Part of a small language model's weights.
Training: a variant of SOAP for these matrices, 7746 steps.
Each number is 50 + 15 x the weight over the matrix's rms, rounded and kept within 0 to 99. Layers, rows and columns count from 0.

# layer 4 MLP down, 224x896, rms 0.111, rows 154-216, columns 224-335
53 47 53 60 47 82 36 58 75 45 43 51 56 80 40 79 48 10 26 47 48 68 67 45 61 72 57 38 55 45 45 32 39 64 46 47 37 33 38 76 61 34 61 49 35 40 37 49 54 34 48 50 43 36 61 55 52 32 42 67 53 45 37 91 52 76 22 45 42 77 62 67 43 56 41 50 41 64 68 50 43 49 46 53 67 51 59 35 47 77 49 68 49 73 48 46 58 46 59 59 65 51 45 49 27 05 40 46 47 70 29 65
41 52 47 33 42 59 52 34 81 54 31 65 71 51 41 50 49 86 47 57 45 31 33 46 40 54 32 44 70 71 33 53 44 52 54 24 31 53 22 38 33 40 56 47 23 52 32 51 67 38 43 55 58 24 51 75 54 45 58 37 52 74 43 60 52 39 31 56 81 73 58 38 41 39 48 41 54 46 32 59 87 66 48 68 66 35 37 60 80 43 32 55 53 79 38 55 45 59 41 75 58 32 23 57 36 40 45 35 42 51 17 48
41 27 40 50 48 39 48 57 46 40 30 29 81 34 62 35 30 28 58 41 69 37 36 49 36 68 35 71 46 61 33 39 43 52 74 62 47 54 76 46 85 38 54 72 53 52 74 50 69 52 49 41 68 73 35 35 45 49 76 52 54 51 26 94 47 81 27 52 53 80 41 89 44 49 51 56 70 61 74 30 40 50 46 45 37 57 27 66 42 63 66 48 53 46 57 63 50 47 35 43 38 37 77 24 28 59 62 55 26 48 60 66
42 71 34 48 59 62 48 61 69 68 39 50 41 44 57 73 48 77 54 46 61 52 93 48 40 38 56 31 56 72 63 53 64 66 64 45 33 42 54 62 42 49 51 40 59 54 67 31 48 52 59 57 33 64 40 34 64 58 38 61 48 41 21 46 75 50 56 61 66 41 58 28 64 67 62 33 72 52 49 37 67 41 39 35 80 12 38 52 63 46 60 44 88 27 44 49 72 30 36 71 54 24 36 60 61 33 45 54 15 50 39 57
13 42 56 74 63 37 49 51 51 46 31 48 32 52 73 50 53 31 52 62 32 39 31 46 49 35 49 65 48 61 82 45 19 74 58 37 64 72 53 53 27 32 67 58 32 43 15 38 39 37 49 60 48 57 36 49 41 68 09 30 42 34 74 37 42 21 65 67 40 79 70 37 45 47 51 45 42 79 39 55 63 62 55 52 44 59 65 52 52 73 42 61 52 44 55 39 52 43 59 22 31 38 22 36 30 49 21 60 68 56 69 35
54 52 27 44 69 32 58 53 81 44 72 62 43 48 69 48 38 68 76 54 57 75 50 79 54 49 14 32 56 75 36 70 46 55 71 47 35 61 56 65 50 29 37 63 46 43 44 44 60 68 58 54 56 55 32 29 33 60 52 75 75 74 51 26 90 49 81 30 31 62 11 50 30 47 78 35 53 59 45 25 51 43 52 54 52 35 61 53 34 27 59 50 54 65 23 70 35 67 54 57 45 73 36 67 69 35 63 40 54 69 51 23
53 30 37 41 49 70 61 54 66 25 67 53 53 52 58 26 53 53 60 65 44 49 61 66 69 40 65 55 62 54 35 50 51 62 11 73 69 00 44 65 55 38 43 42 60 65 37 47 69 26 45 51 48 34 73 64 50 37 64 47 43 59 67 48 44 67 62 72 53 55 66 28 46 48 41 40 66 35 85 21 48 43 44 92 46 38 29 58 45 05 28 42 51 66 40 42 72 48 45 63 49 56 54 64 50 49 28 79 32 53 45 61
43 38 55 38 52 48 40 38 47 31 39 37 30 84 56 70 29 52 75 30 50 54 46 36 52 49 58 45 56 67 42 70 64 60 53 50 45 68 43 52 79 42 47 55 58 55 60 53 38 70 13 43 56 61 56 24 77 57 27 79 60 71 36 17 46 67 47 37 58 34 65 49 44 56 72 44 58 66 44 87 61 52 57 60 40 39 38 40 37 56 35 64 41 87 37 35 45 55 36 76 66 28 68 44 59 40 42 56 67 41 59 63
54 66 80 47 81 17 35 63 53 48 50 60 47 52 57 53 50 20 43 56 57 42 48 39 26 56 58 68 30 42 40 61 40 66 47 76 48 62 44 57 48 47 81 35 39 46 58 79 54 80 51 78 79 70 28 26 54 41 54 75 27 51 38 35 46 63 40 62 52 62 53 70 41 32 50 41 40 35 58 64 64 59 56 52 35 64 56 93 55 68 48 54 58 48 63 54 37 78 50 70 33 42 47 53 51 55 40 75 66 66 39 67
70 52 36 66 40 61 51 71 45 54 50 81 55 29 69 50 63 50 36 68 48 64 65 29 45 44 25 40 55 45 54 18 36 37 48 34 12 54 41 52 38 60 66 11 58 69 48 23 44 36 43 37 38 43 32 62 51 52 34 36 44 21 36 64 62 33 67 69 22 69 70 46 38 67 43 55 56 53 60 43 46 37 42 26 56 64 63 39 57 28 39 52 35 38 51 53 60 68 29 36 70 25 59 58 57 32 46 70 33 21 20 38
57 26 28 33 37 40 43 40 74 56 43 54 85 64 68 53 23 62 22 36 66 58 71 73 46 91 32 33 71 70 70 44 33 44 66 55 14 40 61 41 71 63 42 59 36 54 37 13 17 22 31 41 50 47 54 77 44 34 50 46 29 50 46 53 66 50 54 68 33 63 41 30 58 34 40 25 70 56 58 46 55 46 43 56 50 34 48 17 59 37 52 55 85 46 35 46 65 39 45 58 37 17 47 28 64 28 80 33 41 55 54 52
38 52 46 39 69 56 53 22 46 72 59 37 27 63 38 43 54 57 51 55 51 50 39 61 63 45 42 66 45 55 57 50 85 55 38 59 41 36 63 32 48 65 51 53 37 34 53 58 34 39 44 53 85 54 50 66 73 42 60 21 56 48 68 44 38 58 25 70 51 80 65 44 38 06 53 61 53 33 56 48 72 62 36 54 60 32 35 42 69 70 53 28 59 54 56 23 44 50 65 61 48 61 51 84 45 36 77 36 78 40 59 52
63 20 39 45 49 48 72 67 75 52 37 66 46 73 43 74 48 40 94 47 66 34 80 52 59 30 44 52 54 31 54 54 48 41 63 55 65 61 42 48 49 32 29 53 50 47 60 57 46 37 63 68 60 42 57 28 34 62 53 61 51 72 20 63 70 58 41 61 30 32 45 54 35 61 50 56 54 52 51 59 56 50 37 33 38 20 60 46 61 23 63 70 59 44 30 33 43 41 62 63 71 45 07 39 50 61 37 43 33 43 43 51
79 41 58 52 40 40 73 58 79 38 37 34 67 46 67 30 30 57 55 19 16 50 54 59 31 44 49 26 81 42 58 70 92 33 52 23 43 52 44 45 43 55 32 55 36 42 21 44 51 60 36 43 70 56 33 61 71 47 61 55 58 31 41 79 65 21 44 46 88 44 63 36 63 66 50 76 43 70 36 36 39 36 55 52 36 64 61 50 67 22 60 49 27 37 50 55 57 52 40 45 62 34 56 66 73 53 79 36 55 73 38 65
63 60 24 58 61 50 67 33 40 58 67 53 32 73 37 66 61 47 64 33 12 36 52 72 41 75 45 58 43 27 53 46 33 35 40 65 28 58 68 46 27 68 79 56 52 29 46 63 39 64 41 27 45 72 78 66 59 63 51 45 36 61 61 60 30 36 70 83 63 40 67 42 22 47 49 36 58 61 45 28 39 56 48 64 42 43 56 36 39 62 31 51 60 60 41 30 18 65 52 58 63 58 52 57 52 44 34 52 42 26 55 52
57 37 65 66 40 41 50 40 59 71 15 50 62 53 67 58 52 90 54 31 56 28 64 48 19 35 57 54 64 60 42 33 33 33 41 56 28 56 41 16 72 63 28 48 32 26 30 49 79 74 50 37 20 66 48 33 81 23 76 62 99 33 44 24 57 36 23 66 28 63 57 49 63 78 42 42 66 43 65 19 47 46 43 61 63 25 53 72 49 64 50 38 31 57 64 43 53 60 22 47 28 53 91 55 59 60 49 60 27 33 43 52
53 22 63 69 41 03 34 62 57 35 43 68 65 68 45 49 31 55 38 75 55 57 41 63 60 29 27 50 65 08 50 71 24 47 45 35 72 65 30 37 36 40 34 49 67 44 31 19 97 33 46 57 63 46 69 44 63 83 67 74 71 52 35 41 51 92 45 23 45 43 44 49 30 22 77 28 49 51 34 34 58 47 55 67 54 43 54 57 59 37 77 59 38 27 62 48 55 61 62 56 58 78 43 53 47 61 57 71 54 43 40 70
27 22 52 45 31 25 63 53 64 90 64 44 38 44 55 94 66 60 68 37 55 37 93 56 26 25 46 45 64 50 37 51 18 33 48 59 38 56 83 69 86 58 54 55 52 64 64 49 37 46 54 05 55 23 47 45 72 32 41 47 25 60 40 52 23 34 29 44 60 39 40 43 62 32 49 19 52 42 56 67 83 35 28 65 50 38 43 42 50 29 61 72 50 52 45 70 41 38 37 32 47 49 19 29 55 55 76 70 63 53 59 59
43 53 50 32 66 41 38 51 77 55 29 35 49 55 58 49 49 45 37 37 49 50 59 62 66 25 67 29 32 49 52 73 44 51 70 42 32 54 51 41 50 52 54 55 61 79 37 23 67 17 41 78 57 53 74 62 48 67 37 50 41 67 65 62 63 51 54 57 34 74 22 55 40 53 33 60 23 59 61 46 31 35 40 49 58 57 38 14 38 38 44 58 41 66 54 34 60 58 49 59 29 45 55 58 47 38 46 51 26 33 57 33
36 40 64 15 59 33 39 36 58 31 77 29 37 45 42 53 53 60 27 33 32 22 54 52 35 57 52 47 55 45 52 71 52 65 50 57 63 39 51 61 58 61 40 74 50 29 55 44 68 60 48 56 70 46 34 48 54 56 57 57 59 72 58 47 25 27 62 34 51 78 19 54 51 59 52 39 37 52 49 27 38 73 33 30 40 61 54 32 40 44 62 32 48 52 64 37 67 35 50 56 63 57 38 59 28 54 19 43 41 58 65 35
59 48 55 53 26 47 47 60 37 28 61 44 66 80 36 54 47 50 66 44 50 51 38 47 53 61 37 31 83 16 36 61 42 57 57 24 53 63 45 60 70 66 35 64 89 37 40 52 51 69 53 24 29 95 39 28 51 75 70 56 53 30 59 72 81 54 41 72 38 55 52 46 55 57 57 49 44 22 70 69 39 68 48 55 44 37 15 47 50 44 73 60 26 49 51 62 32 28 42 40 36 65 67 56 59 45 54 57 48 44 43 68
41 33 40 62 54 55 56 60 47 39 56 52 39 56 51 46 43 50 76 42 23 38 53 80 62 73 52 69 54 59 44 64 51 51 42 63 26 65 62 68 78 43 52 46 48 36 66 45 62 44 56 61 47 51 63 51 41 61 36 66 44 54 57 52 56 42 62 45 67 61 46 24 40 57 73 51 54 66 56 97 57 66 35 51 37 25 35 49 53 81 63 55 63 73 45 56 45 56 60 60 37 32 73 76 38 56 50 82 08 39 73 41
45 49 48 52 46 24 13 43 57 43 56 38 22 55 58 35 43 52 73 30 60 56 61 71 18 16 39 56 15 50 54 74 11 60 40 55 57 48 26 45 28 61 69 39 45 51 41 34 28 46 33 67 71 56 77 49 66 39 22 72 40 61 66 38 56 64 39 55 55 52 58 48 38 51 73 32 62 56 34 64 60 62 72 91 53 54 61 62 55 31 55 31 66 48 92 55 86 43 51 48 66 50 35 70 51 57 53 10 69 77 51 53
15 56 29 59 46 62 50 59 61 37 56 60 62 45 36 52 60 28 58 60 40 29 42 46 41 65 20 31 45 65 47 41 59 30 48 42 49 67 47 62 53 58 68 52 41 40 52 36 36 44 40 58 47 67 43 73 32 60 53 53 72 53 56 48 79 78 45 44 21 55 31 61 49 42 50 76 67 70 49 65 49 60 50 54 53 49 38 35 34 46 72 55 69 39 33 53 64 31 70 52 30 42 58 24 61 60 63 57 43 39 70 35
53 20 87 48 36 37 64 33 20 33 43 53 55 37 53 20 49 32 33 68 18 44 40 84 33 69 56 45 55 48 44 46 65 58 56 21 40 56 36 19 18 40 50 42 33 78 53 80 46 48 61 47 41 50 74 56 58 61 32 48 67 44 45 87 70 42 64 37 47 24 26 54 49 39 47 81 47 40 46 39 49 70 38 51 62 64 81 34 46 32 32 54 46 38 47 23 47 37 33 61 42 38 46 44 47 23 57 33 57 53 69 49
36 65 52 53 52 38 51 88 64 65 57 58 68 64 40 51 34 77 57 57 52 35 57 33 65 67 26 74 39 48 73 86 70 61 39 45 62 55 67 37 58 37 27 45 84 36 44 54 61 83 43 52 53 63 57 57 74 51 60 53 63 40 64 31 35 67 17 51 32 41 34 61 43 39 42 57 41 76 52 91 43 60 64 68 54 48 62 79 54 49 54 81 31 49 57 76 59 64 44 51 54 52 62 41 32 42 44 66 25 47 33 67
26 35 46 23 46 30 53 44 45 42 23 43 34 47 46 68 37 50 36 18 53 57 40 29 24 78 44 56 51 65 44 30 42 52 48 44 74 38 70 71 39 56 56 63 27 13 86 64 56 53 68 28 47 40 67 23 51 12 57 55 61 49 42 29 51 52 48 55 49 44 33 65 50 43 58 54 42 37 66 38 52 34 43 48 53 31 59 58 50 09 56 71 80 42 59 70 59 19 51 38 31 29 62 69 72 42 40 64 77 62 47 52
30 51 42 49 51 45 69 54 25 61 55 54 50 53 47 59 26 69 61 71 39 56 30 46 47 63 87 53 51 42 60 49 54 63 55 78 31 51 29 67 52 36 50 41 11 36 81 47 40 73 46 53 58 58 58 48 40 40 48 44 57 34 40 26 32 09 54 58 72 52 57 37 68 25 41 59 77 67 33 50 64 35 48 60 61 83 05 65 40 56 47 41 60 62 19 34 48 57 63 34 71 90 55 53 65 45 71 34 61 65 45 58
71 41 64 58 39 45 39 45 23 59 57 47 73 52 49 39 73 66 41 65 75 48 33 60 53 45 83 71 43 46 40 65 57 40 46 28 76 45 84 37 56 45 46 57 23 52 60 48 69 57 64 49 48 63 41 63 27 27 61 71 80 37 48 82 65 28 57 68 43 46 66 52 61 54 43 70 77 61 47 19 30 49 62 45 28 52 49 32 47 53 50 38 45 71 38 46 66 51 43 42 42 47 64 56 44 53 62 30 63 42 47 74
61 45 69 38 56 36 56 83 40 44 55 39 51 50 39 71 70 59 38 55 59 54 85 42 32 52 26 52 51 36 17 50 73 51 68 47 56 35 38 44 04 59 39 57 59 51 26 56 52 71 82 47 52 46 62 57 27 19 47 25 99 31 56 64 86 21 54 59 73 48 66 60 57 61 67 65 45 28 69 23 55 52 57 39 53 61 28 24 36 40 39 41 56 21 52 19 44 45 64 59 87 49 41 48 35 19 25 37 58 54 42 47
76 60 40 42 40 50 23 71 51 63 70 75 39 55 66 48 35 53 58 37 47 51 55 39 59 63 42 55 38 76 26 53 29 69 45 50 64 50 48 54 35 80 54 54 41 45 69 28 66 17 37 34 45 34 37 43 63 31 48 77 34 50 49 47 58 43 63 58 35 43 35 28 49 48 43 52 56 46 65 58 34 42 68 28 44 32 61 56 39 50 77 58 37 25 63 41 52 60 33 19 53 71 66 09 66 48 73 42 42 43 47 44
43 49 69 16 41 23 45 58 24 65 56 28 66 38 51 19 53 69 73 24 34 50 53 39 22 81 37 39 34 23 64 65 68 38 56 87 78 14 68 39 62 62 55 70 43 46 49 63 55 75 65 63 16 58 69 43 58 48 67 43 55 33 68 66 42 36 29 61 64 71 60 20 28 63 46 55 43 46 66 88 42 34 45 55 46 62 54 57 47 60 49 46 45 51 71 35 49 48 49 60 79 81 59 44 43 24 60 50 21 35 62 56
28 79 50 31 49 62 66 62 19 51 33 66 44 59 65 73 42 58 44 44 66 42 42 53 47 51 47 57 63 32 43 46 50 55 55 16 48 48 66 37 75 64 63 38 38 58 84 62 35 61 73 39 60 57 43 38 55 61 32 49 40 63 43 39 42 54 44 34 67 32 51 57 62 59 48 61 36 49 64 49 41 43 27 55 57 45 46 28 49 57 86 60 23 21 77 30 37 24 45 50 75 57 48 45 61 42 40 56 28 65 33 56
65 54 32 61 35 63 69 41 46 64 58 59 38 35 21 70 43 52 13 55 44 48 54 46 36 44 62 29 56 33 32 40 75 54 54 15 37 41 45 38 27 33 47 70 98 37 65 40 43 31 55 44 28 57 47 52 65 38 26 59 48 42 68 73 44 50 68 32 35 67 51 37 70 33 41 59 57 54 56 33 44 38 40 47 61 51 38 32 37 38 43 54 69 23 39 51 45 41 26 72 51 71 60 80 59 47 25 43 41 43 54 64
44 67 57 72 64 47 46 37 31 53 55 56 40 68 57 29 41 64 50 77 58 48 66 65 38 29 41 50 69 32 56 49 62 77 52 47 61 54 40 52 54 46 50 54 75 70 78 46 39 30 51 33 61 30 74 60 45 60 21 50 57 24 49 60 52 61 75 55 35 50 30 32 51 62 40 62 13 52 49 83 56 46 35 44 58 52 34 28 24 59 43 42 20 50 51 60 69 36 68 45 47 26 59 55 44 52 36 37 21 47 35 35
80 45 52 73 54 53 43 58 73 44 42 49 42 52 48 64 30 45 44 69 30 52 55 56 30 62 64 54 46 34 76 46 59 61 52 46 65 62 40 53 59 53 41 26 41 30 45 19 42 46 44 68 48 61 38 53 43 75 77 40 52 45 68 40 61 29 60 54 25 57 36 58 47 47 50 68 73 90 48 79 57 34 42 51 41 43 41 61 44 71 39 50 52 56 57 52 75 31 27 45 67 59 54 68 60 53 48 42 38 58 62 45
66 54 50 51 46 18 48 20 40 50 33 49 46 37 60 41 60 67 61 47 28 30 23 61 32 29 69 35 71 67 18 50 24 55 67 43 32 75 32 40 61 50 57 51 26 54 37 54 20 33 53 57 60 35 53 71 65 54 50 66 72 34 53 51 30 24 46 55 52 23 44 30 37 85 71 50 46 17 45 62 55 59 37 75 29 54 36 58 62 69 46 59 44 28 51 69 33 77 61 47 36 46 39 47 54 51 41 52 61 42 38 56
60 48 47 52 56 75 50 44 53 68 52 52 55 40 20 53 61 39 55 42 66 47 57 47 66 61 37 60 59 52 39 56 63 60 49 47 56 54 32 27 50 50 45 43 67 59 51 56 46 55 46 48 32 45 24 53 47 59 49 41 81 15 38 56 62 34 55 55 62 66 46 47 48 62 52 71 32 44 38 38 30 32 54 44 38 21 39 28 55 48 56 36 58 21 28 58 57 50 57 70 74 48 67 57 27 47 58 14 56 56 62 34
52 52 60 41 53 40 63 61 53 64 63 56 60 63 54 40 56 31 56 75 49 58 40 51 38 58 45 57 23 45 35 42 37 51 35 78 65 57 61 32 07 62 34 24 77 52 35 39 51 37 54 64 62 30 20 42 42 56 83 48 49 70 49 36 45 70 49 36 60 35 29 46 30 55 99 69 38 47 72 66 46 28 29 24 50 55 68 47 60 31 51 47 39 34 74 69 55 44 62 40 17 45 83 67 52 58 38 61 63 61 46 27
47 41 62 84 29 26 62 42 47 27 47 58 27 35 38 31 33 42 58 41 60 32 37 34 79 58 56 47 48 63 48 37 59 68 52 32 33 44 64 57 59 50 59 37 31 42 59 44 55 43 20 42 50 66 44 36 49 53 39 70 63 39 74 66 42 40 76 64 55 80 42 56 51 48 31 53 57 29 41 41 65 64 55 69 55 62 63 41 37 55 35 68 17 60 56 34 95 54 61 40 55 53 29 24 71 21 27 43 33 49 61 53
19 49 46 37 59 36 48 41 31 61 56 52 48 56 40 42 45 50 66 52 37 38 24 32 33 48 75 45 39 24 46 60 48 35 78 42 68 45 49 51 24 40 76 74 35 40 51 67 60 51 40 50 38 55 85 49 55 44 62 69 52 40 34 25 26 60 45 55 29 43 54 54 53 43 55 42 61 55 31 27 54 38 50 46 64 61 65 70 33 32 37 28 36 76 37 60 41 67 55 41 25 81 59 37 39 36 33 54 78 61 76 60
40 09 56 58 48 86 82 49 42 29 27 43 41 41 50 70 52 70 40 70 42 72 50 12 30 38 13 53 23 32 85 45 59 33 44 52 69 49 52 48 41 79 59 72 52 22 41 72 71 67 63 50 29 53 71 31 48 47 53 65 54 85 33 90 40 84 40 29 61 28 76 49 52 65 49 44 39 52 26 16 53 32 37 43 42 37 20 46 45 29 12 44 42 48 37 32 63 21 65 45 46 12 34 54 41 66 70 36 45 57 66 35
38 42 21 63 57 54 50 62 58 49 66 54 60 79 68 42 59 39 45 49 57 58 49 68 34 45 56 40 47 33 24 27 32 44 45 58 41 45 59 20 40 42 51 50 65 64 80 12 23 70 58 48 35 53 54 67 40 80 60 58 70 38 47 37 50 76 62 28 48 55 67 40 54 39 45 41 34 27 43 71 29 39 80 57 73 41 29 20 52 43 41 50 58 47 22 64 41 66 56 48 52 57 53 32 55 53 56 30 49 68 63 48
44 72 59 48 43 39 31 31 54 35 48 32 36 68 43 47 46 22 38 61 56 36 65 67 12 55 65 44 43 19 58 58 28 31 31 33 65 28 61 55 60 41 73 58 62 97 24 48 48 85 58 42 37 62 20 38 57 29 42 30 43 59 70 63 37 64 58 40 17 63 57 25 20 39 60 43 61 64 58 21 31 78 65 66 40 74 31 28 45 62 53 71 70 64 38 68 39 14 34 66 56 68 46 40 36 42 63 36 87 59 48 70
72 29 45 56 47 55 33 58 63 66 65 46 49 22 65 38 43 69 46 62 45 60 72 85 54 53 59 70 48 59 62 64 47 57 23 50 58 51 52 41 67 36 31 68 51 69 54 66 49 29 64 43 52 66 37 41 50 64 56 47 39 60 40 85 67 64 50 45 65 55 60 67 42 59 41 71 37 51 45 25 52 42 36 35 55 52 63 52 44 33 44 66 54 52 57 40 60 55 35 61 50 49 54 57 46 50 67 29 20 43 41 45
48 51 54 54 42 35 24 40 70 46 29 42 54 78 49 46 67 05 62 40 59 70 55 55 45 64 42 37 34 45 45 42 56 58 45 52 39 54 55 39 31 53 25 32 43 32 42 66 33 60 57 36 38 44 26 52 21 32 45 41 73 61 55 48 36 55 44 42 39 53 16 25 47 52 92 36 46 47 82 28 61 69 17 45 41 32 44 54 54 36 40 76 29 86 50 37 76 55 40 21 49 64 68 35 40 49 57 53 60 37 61 55
46 50 36 49 32 53 68 51 48 51 47 32 49 68 88 36 83 45 45 30 25 65 68 22 40 40 41 41 44 33 44 43 38 48 44 63 35 37 30 50 68 34 43 36 69 45 52 48 46 20 50 59 69 48 54 22 66 44 67 52 51 34 48 58 48 44 44 67 28 66 43 49 52 56 41 57 15 63 79 63 43 54 48 70 55 48 32 52 36 66 30 39 46 33 69 50 17 35 56 53 75 41 51 47 82 44 24 45 42 45 52 56
52 54 56 23 40 80 62 40 50 62 38 67 74 32 54 63 48 53 41 49 59 45 32 07 06 69 54 25 45 52 63 70 53 48 16 28 75 29 34 40 44 46 32 51 28 53 32 51 39 52 64 29 45 51 87 79 44 54 70 35 58 36 53 60 60 31 52 84 37 53 73 47 46 58 27 79 74 52 29 74 22 81 44 52 63 48 35 63 60 31 25 48 43 60 28 61 63 56 44 59 11 37 62 53 55 82 51 27 46 72 78 53
44 61 29 48 60 52 22 49 38 56 56 69 77 43 59 51 57 29 37 81 37 40 46 52 57 30 70 48 59 41 47 55 57 54 59 39 42 63 67 54 56 35 41 40 43 40 32 57 62 20 46 44 50 71 67 58 59 71 45 32 48 48 72 83 32 69 51 17 58 76 56 57 30 75 39 86 47 54 49 52 69 44 66 58 53 81 58 36 79 52 64 65 40 79 56 31 72 56 44 44 22 33 58 59 59 21 56 72 62 37 69 37
75 44 45 44 64 39 55 44 37 36 59 68 35 61 47 56 70 52 62 52 65 30 47 60 51 44 63 35 39 65 58 34 77 39 85 75 49 55 63 47 54 33 52 34 44 43 20 39 42 57 21 86 43 55 36 63 29 59 29 52 46 55 30 37 37 66 33 52 32 53 69 69 30 33 44 36 36 62 67 00 64 67 69 67 47 22 63 61 48 37 52 43 55 64 68 45 59 67 66 55 36 29 56 63 29 39 60 51 35 64 56 57
41 42 38 38 65 44 63 69 50 53 38 74 25 36 64 65 70 50 43 31 40 45 50 54 33 32 72 38 40 62 69 39 67 46 46 47 28 54 60 32 68 40 39 45 49 45 57 34 81 44 59 48 55 62 53 64 44 74 50 42 85 47 58 62 68 74 62 30 66 45 68 55 43 52 55 63 43 44 58 36 59 48 64 53 46 72 78 52 62 65 63 48 43 55 47 39 76 48 35 38 34 28 51 67 53 64 20 64 58 32 53 62
50 55 59 62 45 77 52 51 19 34 49 52 58 72 57 42 77 56 49 60 44 53 62 65 48 54 55 50 50 81 48 43 78 77 45 42 48 44 65 36 57 29 51 48 60 74 53 62 42 38 72 44 54 61 24 58 41 52 64 41 45 31 78 64 43 35 41 45 42 63 35 61 54 24 41 32 49 53 50 62 47 47 25 65 52 34 36 43 66 67 17 35 60 17 94 30 52 58 61 26 27 31 15 35 60 31 31 47 32 49 82 56
34 16 33 63 44 57 23 38 63 56 60 67 45 66 38 28 72 53 49 35 63 44 55 43 69 70 33 55 52 43 42 47 73 67 40 40 57 48 39 63 48 54 41 55 57 61 53 57 51 28 39 54 63 51 53 45 43 35 46 35 55 37 70 47 43 65 46 40 29 50 37 71 29 49 48 45 52 64 18 42 47 63 35 61 50 27 37 66 35 51 55 53 51 44 54 30 57 60 59 45 73 45 54 51 35 43 44 58 52 60 51 24
45 59 37 23 63 78 44 54 36 65 55 82 38 33 48 51 57 73 42 62 24 44 36 64 55 46 54 44 70 34 50 57 74 59 52 30 46 49 45 68 57 41 42 33 26 34 61 33 48 38 48 53 47 42 62 33 71 35 45 39 40 36 40 86 23 37 63 35 53 33 55 50 34 16 34 35 72 77 15 53 43 48 61 43 55 77 78 41 36 41 40 37 45 16 60 44 64 48 58 15 45 32 63 72 60 40 46 54 30 23 53 31
22 34 22 30 31 60 39 18 73 77 76 78 37 39 51 46 36 22 41 61 80 38 36 61 48 44 51 59 62 43 49 41 71 26 32 45 39 45 48 18 46 50 47 22 94 48 58 28 30 39 85 35 51 62 64 60 43 44 32 71 59 31 50 29 21 65 54 52 28 72 51 71 49 44 41 53 53 59 54 86 69 38 35 52 51 34 68 15 52 36 56 71 35 24 38 54 64 63 46 92 69 49 44 44 44 22 51 59 48 53 34 40
62 78 92 22 64 58 55 45 62 22 31 45 63 34 63 56 50 47 55 40 77 39 54 37 66 51 49 54 30 47 44 33 34 54 46 54 21 49 11 51 99 55 49 59 80 32 32 61 48 45 42 46 59 62 46 31 58 52 32 43 57 68 38 38 55 54 56 42 59 57 71 22 40 44 45 38 28 57 68 34 60 59 31 54 46 81 55 71 45 44 44 46 25 46 58 54 30 76 55 53 63 57 47 41 59 63 58 66 62 54 69 46
55 65 54 41 29 55 47 40 80 43 76 68 45 41 37 52 52 39 33 51 50 39 46 70 54 16 37 55 58 33 69 66 62 59 50 37 68 03 53 21 58 55 40 40 47 49 27 48 31 57 41 46 35 55 41 34 47 62 47 31 26 23 58 44 74 09 68 44 44 56 73 38 31 44 52 26 51 83 71 43 46 32 44 55 52 18 63 61 55 89 36 58 60 49 42 55 72 50 50 56 51 21 42 51 55 34 18 38 54 39 68 60
45 63 61 85 49 55 49 44 39 55 50 59 50 53 38 37 66 49 58 82 55 51 43 32 57 56 54 50 42 37 65 39 32 58 63 72 62 56 18 50 13 56 54 53 64 42 54 44 45 67 51 38 38 42 70 52 35 56 54 52 45 43 29 94 54 74 51 38 73 38 55 45 50 43 62 46 57 38 58 50 32 38 56 43 53 43 87 75 42 57 56 90 74 53 42 65 45 48 59 42 57 44 17 21 50 45 66 45 70 49 44 70
50 60 52 47 57 32 48 46 68 21 65 65 57 38 49 74 73 51 29 09 78 56 46 42 79 18 72 19 65 44 58 52 57 57 58 75 57 50 55 28 67 42 38 45 46 65 00 47 43 29 28 64 54 47 16 22 42 69 60 37 50 85 54 65 62 98 42 27 75 50 48 24 54 53 39 31 22 47 50 65 73 51 38 49 52 24 50 55 38 23 77 25 34 66 37 21 48 30 56 58 63 69 60 37 48 31 49 42 74 46 58 40
25 54 46 53 35 58 25 53 68 81 66 74 45 49 40 31 61 53 35 72 74 67 53 59 34 63 54 63 46 45 47 38 43 47 72 68 69 51 50 69 20 54 43 50 58 45 48 65 41 59 27 38 54 31 70 54 57 66 47 45 37 50 59 60 75 36 55 31 40 09 47 67 60 53 30 45 58 56 45 45 65 63 46 49 56 53 49 37 54 38 40 58 44 57 73 58 71 63 45 83 62 46 58 65 37 71 57 43 65 60 37 46
61 76 42 56 63 73 31 49 76 79 72 43 37 51 46 62 53 33 60 46 52 30 66 14 44 60 49 30 59 62 49 67 53 52 74 41 51 51 23 31 15 71 51 44 55 57 26 78 53 67 49 46 47 61 57 58 52 56 59 72 56 64 28 47 45 31 27 49 60 45 62 40 49 71 19 40 51 65 38 44 24 46 39 59 65 33 64 56 53 60 46 20 50 09 50 51 42 58 60 50 46 47 71 54 51 40 38 64 53 22 50 60
45 58 54 34 40 59 58 45 84 40 99 45 42 43 47 38 30 54 43 46 49 52 62 67 56 33 30 21 58 77 42 35 62 61 32 29 66 56 79 26 39 65 49 55 49 46 36 47 40 28 44 48 60 37 22 57 47 63 29 47 70 46 55 46 49 41 64 70 47 34 70 50 62 65 59 74 59 38 54 61 43 53 65 29 41 75 52 38 35 51 64 58 55 47 56 64 43 52 57 24 53 20 40 19 49 52 16 58 43 44 42 68
73 29 55 48 35 41 63 40 78 53 74 65 74 61 55 50 51 34 32 43 53 43 65 49 53 51 73 25 60 64 62 65 56 56 46 57 50 15 46 52 68 52 60 56 40 54 49 50 62 34 23 34 34 61 45 56 43 40 35 43 32 58 53 74 69 39 28 27 54 50 23 62 67 43 29 31 46 82 66 57 53 16 50 43 51 21 48 61 50 69 41 55 50 63 37 59 54 33 29 57 67 24 30 41 51 42 27 37 69 68 52 35